python train.py --n_layer=10 --d_model=192 --n_head=6 --n_kv_head=6 --head_dim=32 --d_mlp=768 --vocab_size=5782 --activation="tanh_gelu" --norm="layernorm" --norm_place="pre" --norm_eps=1e-05 --positions="rope" --rope_base=28700.0 --rope_fraction=0.5 --qk_norm=false --attn_scale=0.177 --bias="none" --tie_embeddings=true --parallel_block=true --init="uniform" --init_std_qkv=0.0357 --init_std_o=0.0 --init_std_up=0.0357 --init_std_down=0.0 --optimizer="cautious_adamw" --lr=0.00102 --lr_mult_qkv=0.5 --beta1=0.9 --beta2=0.95 --lr_head=0.0086 --grad_clip=0.5 --warmup_steps=244 --schedule="wsd" --decay_fraction=1.0 --decay_shape="exp" --final_lr_fraction=0.05 --batch_tokens=32768 --seq_len=128 --doc_mask=true --train_tokens=195500000 --steps=5967 --dataset="wikipedia_en"
Each number is 500 + 40 x the weight over its row's rms, rounded and kept within 0 to 999. Layers, rows and columns count from 0. Numbers have three digits each. The size before them is the row's rms in percent of the matrix's.

# v: layer 2 attention value, 192x192, rms 0.03, rows 32-127, columns 160-191
# o: layer 2 attention output (transposed), 192x192, rms 0.0216, rows 32-127, columns 160-191
# q: layer 2 attention query, 192x192, rms 0.0375, rows 64-147, columns 160-191
# k: layer 2 attention key, 192x192, rms 0.0368, rows 64-147, columns 160-191
v32 099:442440549501510490543510485561541547457490567551467522485462465485520431511448482537493444437565
o32 089:586527487549458436523532504571522402494453419495506479443512525524545479557522579455510484555552
v33 092:463447486482511500436571504448535498497453495500499477543520479470517486538439467541459508483553
o33 094:453485498496517535469459484515538538467478467560544591500494542501478513504553479438491491444469
v34 100:529494464440494519493439543459427448467487529494571520560478469520549566536451570551553543550477
o34 093:478509499426468560507459516449519476464475478614373511484511496516463497509567547516540537512540
v35 099:521469542512522443559534461545517494504513450519538534528547436496534554542549504488469579495579
o35 087:499501531449517498572482523552516473506447482496410509506462472449463466468521537497526503507521
v36 097:490452506559458475560475480550514546558527494429517459479501550512561535527432445512444557531453
o36 100:479494526575554542485486493457483521562517484469479424502503513434517471430538472468503551496531
v37 097:523516433438485443531502521460502494508491470461429466512460477472544557442511455535459527539446
o37 083:503526465545530570514562456490474487461545516483563462465523525465463487511465534508520507510461
v38 097:571511535449484470478504532471550438489434530546503564446552509543541447549451428538500502440527
o38 094:560514509515494534506488475484404535452512501495506495521544471427590456462450443385564542526498
v39 098:525568548439452493494446528440517461513443480479509557456561504491501551419439495534530522544568
o39 076:520453518494517522485534476472518487522488517493468572522433483445498484539631511513532508501494
v40 102:444507473499550515431453444545546517485446549468494447536462555439471452512532467438544435522516
o40 073:517519498410494491547534464528529438528483534489554534512521541497497536588548542526469513498468
v41 096:502483511500531575447445528541529468450568427479476536563520555545487542513489556474560440546431
o41 079:521480524570515409537513466524479541456479513449526502506504463565530519512422491508512473561525
v42 089:497439480432509510497509509442479537534468505475445456497572579405542504544485473576488472455471
o42 096:523532502478515462509550512503524523527537547483540587535507516557521547488502480549542535462461
v43 098:561429506485516472556548543529469430522454460451467453491522510452472431495529514461426488505482
o43 080:560527521496468509520535552483535490484574567467516489563481535530510549455483496417457454516603
v44 099:512439520463475476511563446542452559472534521530462488461498570473497478509550490491523562521460
o44 100:424557483506522552484499469513573567480513501491491518548556514398542515435465507504563484463499
v45 100:536450477504431465575526503570470448549523447483491531557448569453461441435459454475512441558449
o45 080:457564518406491549483482469481496485518514545536429536523492522435519458429551481529491476464452
v46 095:459558463536441413490535458513498538480464564510447556499505485485509546474568526504444511559530
o46 098:485527492525518488465440505508508461458435442542509532576478466472479455464540451457557522523533
v47 097:518549535507505542470534530469506543544475562462558547514471447489432443477545454525515517509469
o47 080:562456551499555472511476495548482496457523550455552535510508489496509548540513481527500481523444
v48 094:546457465421533464517482524530543477454542495540506439485517474580530453466530544495520472485511
o48 077:571511531491504536575490545505497528512536493437517478482500478539499486516403528477436473535558
v49 101:536469438544504481553549514525462468501442542475559435550563542470505493467521505455480547433533
o49 091:462478459541515516530449470492498467488581448495495453500479514430445493516550491464518542539522
v50 096:472456469496501546484489537487476463443462467452451483514450545478538545448575550526570490538555
o50 091:552470505498551431535516535576451534543504520461521482523561506507562549506423521499493496518556
v51 092:579551492467541525463463477493540522562559471464497553475493489549478513473504549508504495533460
o51 091:606414521491522523537438495497404484524476526539459432467420475606474511532498467497456542502435
v52 097:451447539551427443511560507461468514465497557430499467455531562533534540492531555531457485543473
o52 091:486463519527502460535500531525454494540481439488456474528461472448518498501589497449558524390445
v53 099:554460567497544440459474442505496549577524485440570452501464478533489458498535458516502483500527
o53 093:499566490495488563508571563453576494469505492479445547569449517476447497531534453543539515449454
v54 095:478420465510480481534474523499491574465417482568528558520470472537539473457432545541459546473504
o54 091:477538508547477498501454523492556457502495377513469489469503432464526516488549441521507493451542
v55 094:504439428503499438561528527552502567485462415551550439542503480511480544556535448502525457468464
o55 087:559455549548416457516436497473542426483529512519518535495411466552445433525414446579443501515493
v56 101:454535448501498475457494536506518523472413499453568496462580563475466573529481487553444538482453
o56 083:448490513531481479500480502573533516486435518514529583514454473466454490496525542490499546569500
v57 096:538494472563471506446532449485516485473570459483480484496513523517451542541552543499437455488456
o57 081:428462485456509501530517531498496523535492503484475466522485481417481503482639458492574490460507
v58 097:516554553473569492527497505520428471517545496545443502513548578462490517487565434465529447551492
o58 084:469465524464445469504519525527498511477519462540517480497434548492502486537524535476469524459556
v59 092:553495553521550528445488476447517557438455456560543518523552491541529518525552496494484529495447
o59 085:512571462462438518486586495550467497571547566473546543536469441539479522493380452504522479431484
v60 101:500503477569533503515545464458557448536479545508543541481543444522497430470554498455450471476543
o60 089:503525435457491521494493516420475538488500494539534488533491483503541476510476441516511467501467
v61 099:547477489451533512499466454568450481438505491489511507456475478457468459481435454439563569474437
o61 091:566440509529508458488500482496469533520484569493443488437475548566487555516449500546451510518452
v62 100:545455521486458482507471443544538515487531483465443502539542464438452549459458478439468433444515
o62 088:531500525528470482510554506550496508434473437524496495494527472501507457517449582481547500546417
v63 097:524557522443449497567557550513593473456521509533564541497473507514471555489529530468540565530448
o63 095:525490529511511476502506496539474493546526459549453512534510545484535520537463554560469555547489
q64 093:501548522509557518517513495434539517441519457534439485575517524568430532555482479423424553458510
k64 085:529533479482534490557550484536469477548498452522498487465443475566493464459518492533559451493497
q65 090:492491417494513587469450530541483392500564409436501488410481562462504474505562439496456539525415
k65 097:487507461486427487477555474544474498550530480524499548480473458553485454524456481493476478520523
q66 095:413523516574585516449544521437529457450443429542535530483499539436508543544510524462477491548554
k66 100:478577427493483483474519470482521436460532557562486512475569509545554528530427476477432473540527
q67 099:435453558486450500472489508549461520487486477525491542506551473560449542444457562559504545396447
k67 108:432502490517537522479544526484528517423494508464491557469421491489441497440541434504471588536500
q68 093:509512487506569543514452495480458493496479482475522557541530543493508490477576478403551544492544
k68 102:475460532475449494444464524514429450473453547433445554492424551482434425487473517464513563562497
q69 088:492516517497492545424506526435556485462527445400502514436564514447533483513549427433425515503479
k69 104:571508411493518486437451459452512452569517478469478513509579467553543543516466561447427451508543
q70 116:470512531536514498519497498520509507515520559596489538547579543491478569429521498484484551449485
k70 106:455459519504533498552493527461576480541473535518555584465543465483533501448518542473514507503498
q71 098:521480488470523534523525535491489508536540496583513537505473502505473440487493470579524507420442
k71 097:519497451487432487438507416441546485564499514478473475494507518506503484470532458461498476510515
q72 082:526481529520460498452503516533539530572488511475447524470468539483478433482454434506467422458511
k72 094:452445555434474472488564573570438572547534443519474529534473539547496533540540552472542531535507
q73 096:430487499452453520460547480464496520467497539491584524502485536464533589496488445583542538541453
k73 092:464458517508480518548468498453556545453448495455503517530475571502481547431471561496475563446552
q74 087:480556517564494533468452448551416545519472479474559525524450552504509540513562495455519510524538
k74 087:480462481480573466462547536456484573482553463456469442520485492442505554499525475556541523583490
q75 090:461546538481512546456538447473532454431470502489518519516568440472492460506461524494462464501484
k75 092:453491485459494576554466475536455514491502468562526567455478458517501432510508443447540488508501
q76 089:561510516495545548494504533481488485400520430445511536466517468583467589522478490550463524448434
k76 088:500528495512471466528520436555478552531429499540468509514532415561453500445541453550461507438518
q77 088:439513556590548474430442473522476583480470549541482473459474569468452493560506474591541500467477
k77 092:556454545514506502493533497500448559480547527426526565546456453550546433562510517557543555537549
q78 093:446504511510512481483460528520440515608490428497463516439408448502508475518507463503580505559488
k78 092:430532473442473449504517502540431523472461433471537468445462550516503467583546477487562507519530
q79 087:473468476465508573530496470438515506520481525509501501418514517465508552491580533465527515499459
k79 092:534537435469558528524457444468570500415525469443452486516486516505477517431548464483464518454498
q80 087:434462481451494444578443466452561482572573507563544469455449510418544453516518487510495469508500
k80 095:431517452439544457462489442493512527539499537537546445501472439455536478556553442470451559494536
q81 091:498518554459463548518487504466455440513481551520457445483578539508463478544514537562514525544542
k81 098:570477526541523557452441465501496466453491468488458569481548461555554532473547550503447547470448
q82 089:484482476491516443533493464495467502461455505449533531453517500456493423531433504514454472428478
k82 093:448481498452429487557510567536447458530540530449435546508503490447506455489501481465449459541509
q83 098:570475564469483467464528549573466516431497573553446459598526584557499518490450511482507517461487
k83 092:563483562538488541538562566518493511475513502518491520505533519564447502479488515538566559478462
q84 092:475470549466479482504431551572531529508488499460562483493457469490523527461440537514472481521482
k84 088:461527563515417425568542467561481549490566445517474510518562536500468538522480568473451522480569
q85 085:506439485499450555461468447494421433535459451543487500525540488500471534496436576515495545503565
k85 087:491550478538556563465466554534519549423473504491485531440466567468462487479463467487453547418532
q86 083:528497554486481456515439435499529427542487437423469532504552447465509552468469438422445463447518
k86 088:538441532512508512448429503518441486416539549467441517546454497474494535469540470447460465438494
q87 088:553509522527445441476529466506523481467503528569474471519552400569529502522524462477429491502501
k87 097:512506461471526471507502465488492480437418470480496549462443545455471487540463496504502449459459
q88 087:495490502577465533534501500519434483445442555423531434456455538498443536533515468522448567461431
k88 095:470569468504568480503549486479550456546471516474563532536565501475486470502530541451484498575464
q89 084:484576493494532463454499457487546465486493448475456464543469446502521528458484533480541493463506
k89 090:423444438431463536485456552497511553554568515507533512533537523559525426573526458443498516462546
q90 096:539473445441538523534474460603537465557504516485500473505459488444475489495455535443513489536545
k90 098:461451479500479456518488490505473480505574466480474439445487500500462505498541541459513535530501
q91 092:418514530520500550448512497539502475562514534539529488490493524481490499467518427522510486459547
k91 087:454469477549489447475580437538546552465568484498491500455512458527504552572502456517442553518522
q92 088:472474443491439536529507455492535469500524542554472529442485489475530526558484577448445445449554
k92 089:466439503463527536523482549455552572516472492541521533509451522440469446501519562456476506457493
q93 087:530481535453468456479496543546483436509500442522445436506454475449492473501466508515566455507555
k93 095:474467571451538521558521535518536569430450469531568455520498516461534542532544463558521574493487
q94 089:477470491537515564532416513424510439515561535487493546497432541462537455460465414383526439496547
k94 091:409541479510503474500497450484568534573568523555516481540494447482521548542504487443516560549551
q95 085:483429485529522466581514531504494563475501474502510546556491552495541479547502452477547521446539
k95 087:566478572575449495532513480556467477464525521539531510545582420530479499456475552569525493517599
v64 099:440522530543555500458574545446479453463564517523527526435464410462466519465532445487503516430544
o64 090:512603446493511505533449523573453517522471491505525508537517573533494487506462456518495541487470
v65 096:537541452505462455530485491451540471537564451508496430509533482541544439450548463566436544445528
o65 074:546494490494504511516514578534442497542484501493487441522508550480494518488517498426562460462466
v66 089:564554467524546519488460555480454425559519493450511464464415505467476518465509521454564512507529
o66 083:472410549548495568481570515482442507464451397505549506586566472468524471503427491506532477520441
v67 106:560496490447452564487560500469469551488519469462477506508547492560535506478514563444511474548425
o67 088:482507439536510464460496596503395470566521455524529384516517553540527481493468444523479447563535
v68 097:538495526495566425514518523570552464535556549477479543526566494439487460511475568568450440463529
o68 093:462515504536433479495479493481500499477484588544510534484483473490507564491514486513442523532530
v69 098:454553508455512528501489444511547546454527495540526465520469488555524484548473433531479432498463
o69 088:500553548516507494543515513426506478517498515487468595490518480497527461476471525502493509537454
v70 096:455550444520438535550505448507530465477487444550520537547425520484501515520512542513457460538520
o70 102:417456504485530456502534555510533426464448557462573488551567508465536451518415507471429426540504
v71 093:561473454564449530481435540510540470514559530472452478459451500568536453519572525430510484493483
o71 082:533518535467464550469551475573425556534503419530549465533524489529546541488514474541503442446529
v72 091:510551471583465500567556519492480510534509537482513541492587541461492568460467532462558542469556
o72 096:482462489482532468448568484539588503457520531440533481515481478493465484545419538495469479416467
v73 096:529559457469438462556501481524460444510476560439525514449472540468484428491485552480521475499488
o73 089:468480544482558562446498503537540511439534476483458486459585531457528486429522424530532529545543
v74 094:518482508495441472478548521516482510558522408506461431448506550523439563445491461478449552478536
o74 091:488501524571501492480535440492530495511450559451454577526549473446559519533517494494520517554493
v75 100:507440550472514524448504481461545473537464479498460533547543490473479522555541489450514468547507
o75 095:490461467516436528500464550527396439465518416501541405511523574564544517558532475566511521479472
v76 099:548540507565459467451526569449529455469454559455572463513468445450516571453464460527447487502511
o76 093:495486557472469512564461476559503449446592496491450467474516520529523500579564563516531552518530
v77 099:462489504557433501511465465549434544483474484558495543449509524474556466514450515538544498487527
o77 091:429465534517448525490530524492474414554528525495500551510510488534502462456441482537414508582571
v78 095:514540569481536539544554478472464434444527522491551468550506513509487489546543459533519553452527
o78 093:444507494500452491491527479426556568438468522484437562547556448533499460502442520465528453525432
v79 100:470485495470457526554462484528547526484420530434501546520513494568479533544554556509497502497436
o79 094:510486516476455485566509523506485472566566479539486507559511414475534489450548468520464484464480
v80 094:497484529504559455552541538470455556471503435448478481433427554457495506478552456495551470457460
o80 091:494522502440539562524518511515522454479524499535463481489517477538531496523459587509531531449429
v81 098:553556533528476560546453555537510557494482508538472545534516463535519567434491471493432508519490
o81 089:506550524457504507560511481414540415475531519509562550511473477493471418459456481530546476426509
v82 093:516509429539450525509478534529567532463463485545438535539462460550491468478469430502510519474460
o82 102:450492445500491554479502455489505454554484502494454574432452493474468446447513452496545546548480
v83 097:519560467498476437577475475527469451445500498568476530471474542543558461486461468593501460435500
o83 091:484522487565443503444462542481488515527463489513489512524524504511485501451492436533421532582556
v84 098:480444430515472526545556497548535489477556520456468543524531564568494436450550458431442585491520
o84 091:556438471495474477484515515548410510469525448494608439579495474514472602582515470502518475465487
v85 101:490552499471478566493548527486530492433549496459518493544537440534552476503485448470562538539498
o85 079:494516463543488474495476513435506519475462511471525593501487475511464428495425485527459486494445
v86 102:548556512508481486537512542527451512485463557448495447523564512454487486452550540514523487520524
o86 105:485533495466505477513462531472445405542442542542432541480505502487459464437468424521436531506447
v87 100:546462456510463523466539485494521466469526517531394532547478537432525434465529531464518553462439
o87 087:454568478471459396523469505510537505452539559471545521608487431521428492453446438439519490435537
v88 098:507530502542515490534453550480469492430460531544526501558484451506531464532547544504487444509500
o88 075:477410546476528552513526508497533455535471504540464537482491536466526477489612466513478546523473
v89 091:547515540545559479512435466449422532539555552520486515558553471532525513464501516512480504553495
o89 080:482467492420527539430511518490462434483509452531462532486439486587547516506535467507619541498492
v90 096:509459446499535464508524476457550443507538428552511478514472474463438517566555476454461510551536
o90 093:568519496481489483487494546459418449489513556483509508541476547478517544403483464480482461462525
v91 095:435526486547443463439446545524502550556491543523494439468442492570459553433543535511494483512553
o91 075:539531484504501489486499450502520470498534505482554514495476494515550402473433452504461503530525
v92 099:562435554445523484501528524435485522498453553452522538463467450472487528475566515553528484456533
o92 083:450519509452507550511535485414562497507513509520481592533512469430490473449451497462537507486484
v93 092:579475442477433535571529471438489556446467492460562533475506520509484495522549450459478426465495
o93 085:521503527489533501493522551481513495529512523489584468501551510475550548414390489498426412495503
v94 095:494558547469448452520435513478443439430518453517463474458559544430542441476524512534479483516483
o94 088:501439492532452439477480527507481495514440545475496600543495512568417487471502394414558506434492
v95 098:500544558555428451560434454435479516476520546429491507528499546505508480541535481542440530438524
o95 091:567476458491532459430513433544561517438510514547561448591510489545523522511508565541484487435554
q96 085:580508536507479489503480518490498518527427487476505461545508505463568532437524520557573433522522
k96 086:475458545481501514548486468553541546467547438502521538484433479443487467460472439475491433554568
q97 080:547598463410528491527535582575516510524558523566492452538444462454537433516469466476503472516542
k97 086:580500536558611524495552471429456420473495501492496511518517479462482538506520459524527578498516
q98 094:560490548542513518558537483453497457517491507469447554507538485480457579446493505462517510604551
k98 085:568556500472451553525536534489483525469537501489474520539535501506506477558464479492574518518506
q99 085:521471525550500455520542528426470571558503546485511537478446537518482507565549469513453608506446
k99 100:526469512421485452467443518600499530524515474484519464471482502451484404554435486529545465454582
q100 101:525524527503421477531479587582513474544498452564520488488439478516515513581516537499586505465501
k100 094:469503570491566524502521472437532486517424467479532521481554503451484514526496457527514542505497
q101 096:527498533502537478539457441457508505423512511510529422558581476554530555480452509485460460586577
k101 106:524577466522520530506520504444451446470533512496541555518530493528474528510515529418521448556476
q102 122:566571505554532492505506412474465458438487493463507476479525462448504484423483406468477510539561
k102 103:486595539514506509483404476473532516456480551461528513527553501500522440451525463434445481480500
q103 102:547534480502477483511558610558519472497523476497490548535431546473491436559487443529488479476512
k103 104:496467518437510449571472580514491545474505446486484503550471485492521481545451496559563559464471
q104 107:496536494480435545444473484556435451481488517446565530574518453460441531493471509528498502444495
k104 114:516461494450492489481510478531460444509501468492459477608456507542531432412516455499515526464528
q105 124:495454459555512513505482516465554519485510485528473554461409544474543572522495507488483484489496
k105 108:510512489488486448498529510498558563481437566486511516524501551471490501598466529565469510475456
q106 119:490495569408507444525490533464477437524467458507522538530493491561506548492512512486453516525582
k106 108:413523491416515561500458486542465483528571486526471546408581490496552515494464458475428506538463
q107 131:556476425503517569491498514479500514469526465521427473430448549428529488490524489572492499418532
k107 108:557466510503519485502440434487561502518468506528533477543446498505551488534545453560511462432525
q108 116:496427523489513502452541484494494529529479541525512502505507507495441468511551470477584500491500
k108 115:518494509554515506455465477475487475521525524500438490500585521518513551464546459536555490435525
q109 109:547459517464481508530451537550489524546425452544446555550531543514467594509474483556477502442472
k109 113:577490515533526444463411470448461482533516449570491539560540544543502558518496503540529475480517
q110 119:464486493535483489476522482521489504476521515540491483495597495535485472513546433476466551511488
k110 116:463518535581578556465545508459460481493414487474569380500476500550477524400533477504547495455464
q111 117:419466460503499499489506456466535494441541495521506508447487496542498473420527545522511449483546
k111 122:507492528488496488573478492526531520466522569505478490452462588525517398456485554477525432488468
q112 130:518496496513573508456490515507463504481457539437436482478527513529458433457519487473504437578464
k112 121:482479537435533424492497472571522485444501573451493499465495453475465540442496455539519485464556
q113 136:529496492465520531474484406527472412573472439474486536488511494508497537511537507513479539475486
k113 123:455479537474530492459494481554510426489549482496508452531522523507485547466543525527496536448523
q114 121:501516494467543512533484416535495477512459524472527521452562522533513541453505477580578485523520
k114 119:470471482443536475522471488551495491495550493488605397504510509456531516408486422486497495494558
q115 130:549523571512499523480466436505459586467488503541505428512515520489514465452520474432606452539404
k115 120:521465486463526440516518446511444524515506491505423427556533533519558519394470529467507481486507
q116 120:477467549446561447523468539464472452498489525532464419533575526447511512477544420513473611445575
k116 123:479455516491462518475457507530452511451556466551464541479572530465492422514536409483445518482573
q117 128:558488502421472491533436503527501457453495551588536499454441491507560468481498574448485461527415
k117 116:514419502463483533544492475474445504549510527524529551492454529459489480572553565474492547530484
q118 123:499485511564463549482551563509517477583421555464534487494504419580503406483524461494534424511501
k118 112:487519480506544485543502474575466522508508511537519457528443474519501512484485515412580490501466
q119 115:455481530464461430510442513512442480483502530526504534531615535507458481484493511510513523429488
k119 114:414437510474569540505398518418496439509529500534484534507520480533497483513469469504544538488463
q120 123:522520558474484489514553491502488575495464514476512523493574499476496480528454417466495553466584
k120 119:493520527543573559464530517469557575445552494487519556479562534489516567447515435505438514544507
q121 133:472512452481432465513470547488475488472495495499542543531497472500522511516479498580447510405532
k121 124:551467464548468552547545484573436507523570510531485522441435508526501510568517528507550539419468
q122 132:502536520515487508457596506496532534500460460517522532508547473529487472474519490547493527507458
k122 138:502502482509510537461524480499474536461533505509589460539506503561499498439458489496507463475474
q123 126:511527471452549494490488507478470542552535534523510550513575414545504544429530521500536509459489
k123 123:488503448432518454521413443525474456560534465480498409454566466521494445462518468443497453443554
q124 138:544464411470499537536531547424494452522445467465483500516431497511490569482473473564523449449558
k124 123:549550491466477475504501510555608474510511542537560506424444457571521580518468533524532444445456
q125 123:543543511491500570460531455503515428499456568460577482514507498470562465477470524495481505464472
k125 113:548476562455445583523529517567480432516466464472460526521507531483534487453511546530529481475485
q126 119:501514502532534546531550526572509510514532540493560516505488509437539506464532412523513487541488
k126 120:557449536443525467555560495521473512502518566427464408535492472500478518438435493473467576516531
q127 120:501485443467518411550509471436544481413501551501547520543473486517510547465461507545511543538564
k127 117:548540522524549557511469535418564520500591512481495474403522540556517467568521554506495527557493
v96 099:453472582533530558527463549483476473444478434557440556462531500464503456486447479475521472465527
o96 106:486481572550495504455516512451534417412441530448502566479494533505547498508441524519484492457533
v97 100:536502518500465457545487461501521430526480547459474547512517538537515500460520547445526457450492
o97 104:540569516469439405467464426472508515522479558527420571557568480518435443516375563454460480466556
v98 099:469465446514484535564540440482516466529457503435506499558538526497429567533493477467451473476494
o98 108:516466484506455456524521390451478497515420449429495511475489484556473486493479544458416525453526
v99 101:492509495523520459545519561417514535498457493460517494453437431460479454516470510521473554496482
o99 106:462550496552546534519537507433485487421430515484465547532478485502497439483527472487439490500472
v100 104:495476511480541458465493491561462524526567540498527517460487469508444461505546499577484445554504
o100 109:525397496485533495519513492490399474517481472449457561453516464524500414516507505513483499505493
v101 106:446539497457508553484516486538466527441517547479460418541516531479554457528545461440527434533431
o101 100:493491488495504581481483477479483406476555514499563510532498541503557501503608440487531513489513
v102 100:407468429523474431458488558454470489469505518509530461562542520454558550509535523458487546426549
o102 117:431434486558510488426503514522451405511519507531512472489456552472505550575543546507465519462511
v103 103:517557482500551571546537518523570518453542510530447455487475470463470498536462466461522553459456
o103 107:588470467493510504455474517511480479548563460469505496397484500522548513524591466508518511492480
v104 102:450557499477542489470550457570520470482501459482503465505444528505502454493511538541516454454434
o104 101:466539553505541520522523475474507504504543466492529532485461546504560401506499522520524487542482
v105 094:465484432505543524509455524538530448445503548506515475459597530548478462503455484491542557522537
o105 087:498552539570454502421526484497421469508450498502581462468505470567486441471478534475502467535512
v106 103:541546537536475442452492484497523467478476447451465510489507555555487472548556515496496564484522
o106 105:506535464510501488446475454508521500506455461462493539468500595520476486484518452492515554442537
v107 101:509473457507484509473472486465461443518502551538537526435494434510487477461452460556476518499537
o107 122:537462458538509510488501521513463537463461518528525598463517491457517466486541547564512517448483
v108 106:423442460502536516470519452546487485522526442506554555555557482539514483504458494463464515551461
o108 112:442542478410508477502534495566521532517453441531519540558457549508476459521483551410451449441452
v109 104:457431522545436532514454539457522478517464513557485531530511425461488448506506552465581437473452
o109 119:500405484512559501473506540459393478431496445529481520459535519509526459504500510478568460488489
v110 103:493464538453452492541439469576539512478505460483494501503541490517481496470484530560495463528523
o110 109:508458495495518556508511541485500492519481463489567481460514492512480505501559500484559462504517
v111 103:517457548518546543483485528543517503573503482563448521495536540428559467498508497484493449507431
o111 109:538513579520542540501471515467489493493499480485385518539489527530525481462473506519515452543494
v112 099:566472487479538549475512446534454430534453447527470503510514464491436435541533463440519536502437
o112 093:550549513440549457494554511486557497506455476535442584482525533406485538542463447548566488492542
v113 098:518512555473478482503559455499520469531557480530463460518551523506502512517485444478533487487500
o113 112:478484471461457520532474491530406445581504498575490538530518556491524508475534443472466524505466
v114 102:497516523540454546448508529484438486492497560546457500514553456467476511563527443498463479547434
o114 103:519436498498456596498531498500493586520478503509471481488511508447537479459522486535452524509459
v115 105:517546511491491563502527447547564540450528540463570551521506505522428442560434540447485553536508
o115 119:446526499539516574528536501583551428442431520503538475504548491572459502509491512446480594558543
v116 103:535518531514475453467454473525516508482492556532475478501547535481544520493451532492469454491510
o116 116:476474459522535526460495444436502479457504575501554534480520487553526569472455522489440526472452
v117 101:512451528503560454441557510496502435532537430530591466524477485497572516447465504457533515552538
o117 105:512377487518539409580466473477507521512543469487540479515506517523474580502492517453477506432539
v118 100:545456487442496522442501526550464495432450487462532512546441535453502454508502490487532545445513
o118 117:485432431512524494465457484468517568491497462470415465493602467450463462510550478534572500539504
v119 098:431549469463527474480454520493454473440521453486494463498490498481484506439564477512533455541539
o119 096:476518454526544450490514505487487509465482447397578411490545505466509535467503481450537462524475
v120 106:426550391449531503441441546564501548537465517477431577495487462566542537527492448474552448502486
o120 099:479512488505536462432460444509439517520502488542439477458515501518529493523476473499548567528443
v121 104:462542509475508472538444512516477546441489479468501451510465459552494499446546454467550447501441
o121 101:557426472506493502580517526499480441483510393504486459475511480520507525501549398479465510597471
v122 100:530515545478563516438462444541493407523505453500485550467471519483433414517577565544457491505544
o122 095:502561508573519492459528487584501468501498458545484518511489517434465549543616498504401476483515
v123 100:570458483547513446439496448569523526536545509525487500527565536478504446552467531547558527498474
o123 104:475504528558457489458523508549501445502507481480548532440451502500490507517424532473486415513458
v124 105:502519569559458550519541461468481543506505436494543480455543480469519523553545481523513499450454
o124 116:529376577558439514536581544520530507506505454427551535452495468459480545545551539592493476531479
v125 106:482547541445543423537456494503553453477465455445484563425442495536542450534545508453467465438514
o125 123:548503506470519464534518528493451403510453497469509455536493484488566496470516524466525531430442
v126 101:556535445449558559554506442532488479529548449558440523510461399524541439502454452494479519480540
o126 111:574530452502526456514497439522541403580511518489463539519504497491399442539538432502494550510546
v127 108:542557534503501535492450461457532494475546470480455531444481524541462483523449523502465537470559
o127 098:539500546529463508571570411507533550491510472530545471446507494433498450535578450478566531473534
q128 087:523527541569469532503519428577462502481440475525499446503547451499528498445514415486513413486543
k128 142:522502477538521473522490459487473477393507512462450519479536457518469508413515488477455442543472
q129 154:486469518523490489535607547478597534585480511512454489535424582509489493536467510499501520478497
k129 095:501427507458490537503497516559497572522567502536527479446543536421546490475468468507511549462454
q130 133:469539516545535511438410486506477440427482475495499466497523405499488493450505415565495518482505
k130 117:556544441511564451453461514457435422443456458471427527450533527575454543492449533475511503522526
q131 096:488463434543443602462486515487512499535504468551555576429489582484545481522492480521546507509448
k131 098:471524542428531508537491534481523520486558503531530482479498487445531428480487503524541518490457
q132 089:503498549448488410532441545493555560431529501497514509540539520559473497436485556552589433451481
k132 108:535550470611573505505481520451418508489458527442434521490490494553459564496509488456498477547480
q133 123:527501512524510537430467445460451455403483445439522453438526430480513455456577459514467505519507
k133 111:545608502576475520492468473521442434409525485450431526532535502557490542461498511446477479548536
q134 128:503568480578500531484416446505491480396508444441519490511541433459543494443493431524408465530532
k134 101:441478524431505523480533504490518497553537546492584482514472544497503501587539453492515564445467
q135 131:445440510499538503575589535522537476523520512572498564500418536586459541566468543455476504435488
k135 140:457365486449477555502583471522539500565525460541541555477464507441489482513576495578520549429433
q136 100:523504503527532509490521528495443444426515526421475496499566435517489569456515453453481501555464
k136 094:443463465513509503495506552507504416507535503453493536455515440549571494541506528466508473506459
q137 090:456561469449410449470479475495540458520470548439482440476529577542527539529464472505553416479506
k137 095:495495548486524525512544531582546453510574538573565518551494508451475524571525500491531488534519
q138 089:554552509521413413479485462500468553513563494510510531484466567518532475538491508511478487452478
k138 093:528472548513477539462526538462458536505534552523557426540436547486489467544484534409539493552481
q139 094:540554545524496528501543552516508567459507465519474447543468473485543509413506474534493443518561
k139 091:592494537545543522522520529492495569500522559471488522557524548542449466473510464555499494442486
q140 090:457436530476482503523502440544466490494438463496538528472511475496484559446454507518531530451477
k140 093:483542449538501565508459501458534506505498439476468552502521448433474495496516501424492455489516
q141 088:468549487440532505554500454569524476502524478558450521548494486492506534480467523531502531519555
k141 089:449522507410582516434491595438479458481445554438508515512564505510498499465489481487459565541492
q142 093:463508605519530471435474513453560558536516518537487506550497491565397500549433505453564492491543
k142 095:571462545578501516428498486530510477489484487455483572554532477456478458440546536475499494474533
q143 106:432559437444418511553511509564546538520488480525469509525411477457433491540437488467547460479530
k143 104:527461467557525472554478538520428554503492518466541542502535512497472506554508552381526453505500
q144 092:524512536472448507535462447502432570501527477562528515527483553487497518534509509473467558541521
k144 095:486500495494504560455488512473436531508482521496515510510470448498497488529465492411437433508501
q145 094:472520402511440482531422537518536366534482493511518480429517506487474436536543477512533498455507
k145 091:363433467533430423498485486445477554484489472468576480486495459534490446495500436529472478545487
q146 094:503520538542474497509561469524523488535571517496493463529447471471449536453493579559508568555534
k146 097:539535454499509534432473476515511513486545541423437448488515430490568563505562470487529504472483
q147 102:581450519522509549476472533428438523485467539462505541548483468537504506492464505490509466497496
k147 101:503559509492517562446555525481446491437461590486519463505542536460558546540528471587455478492520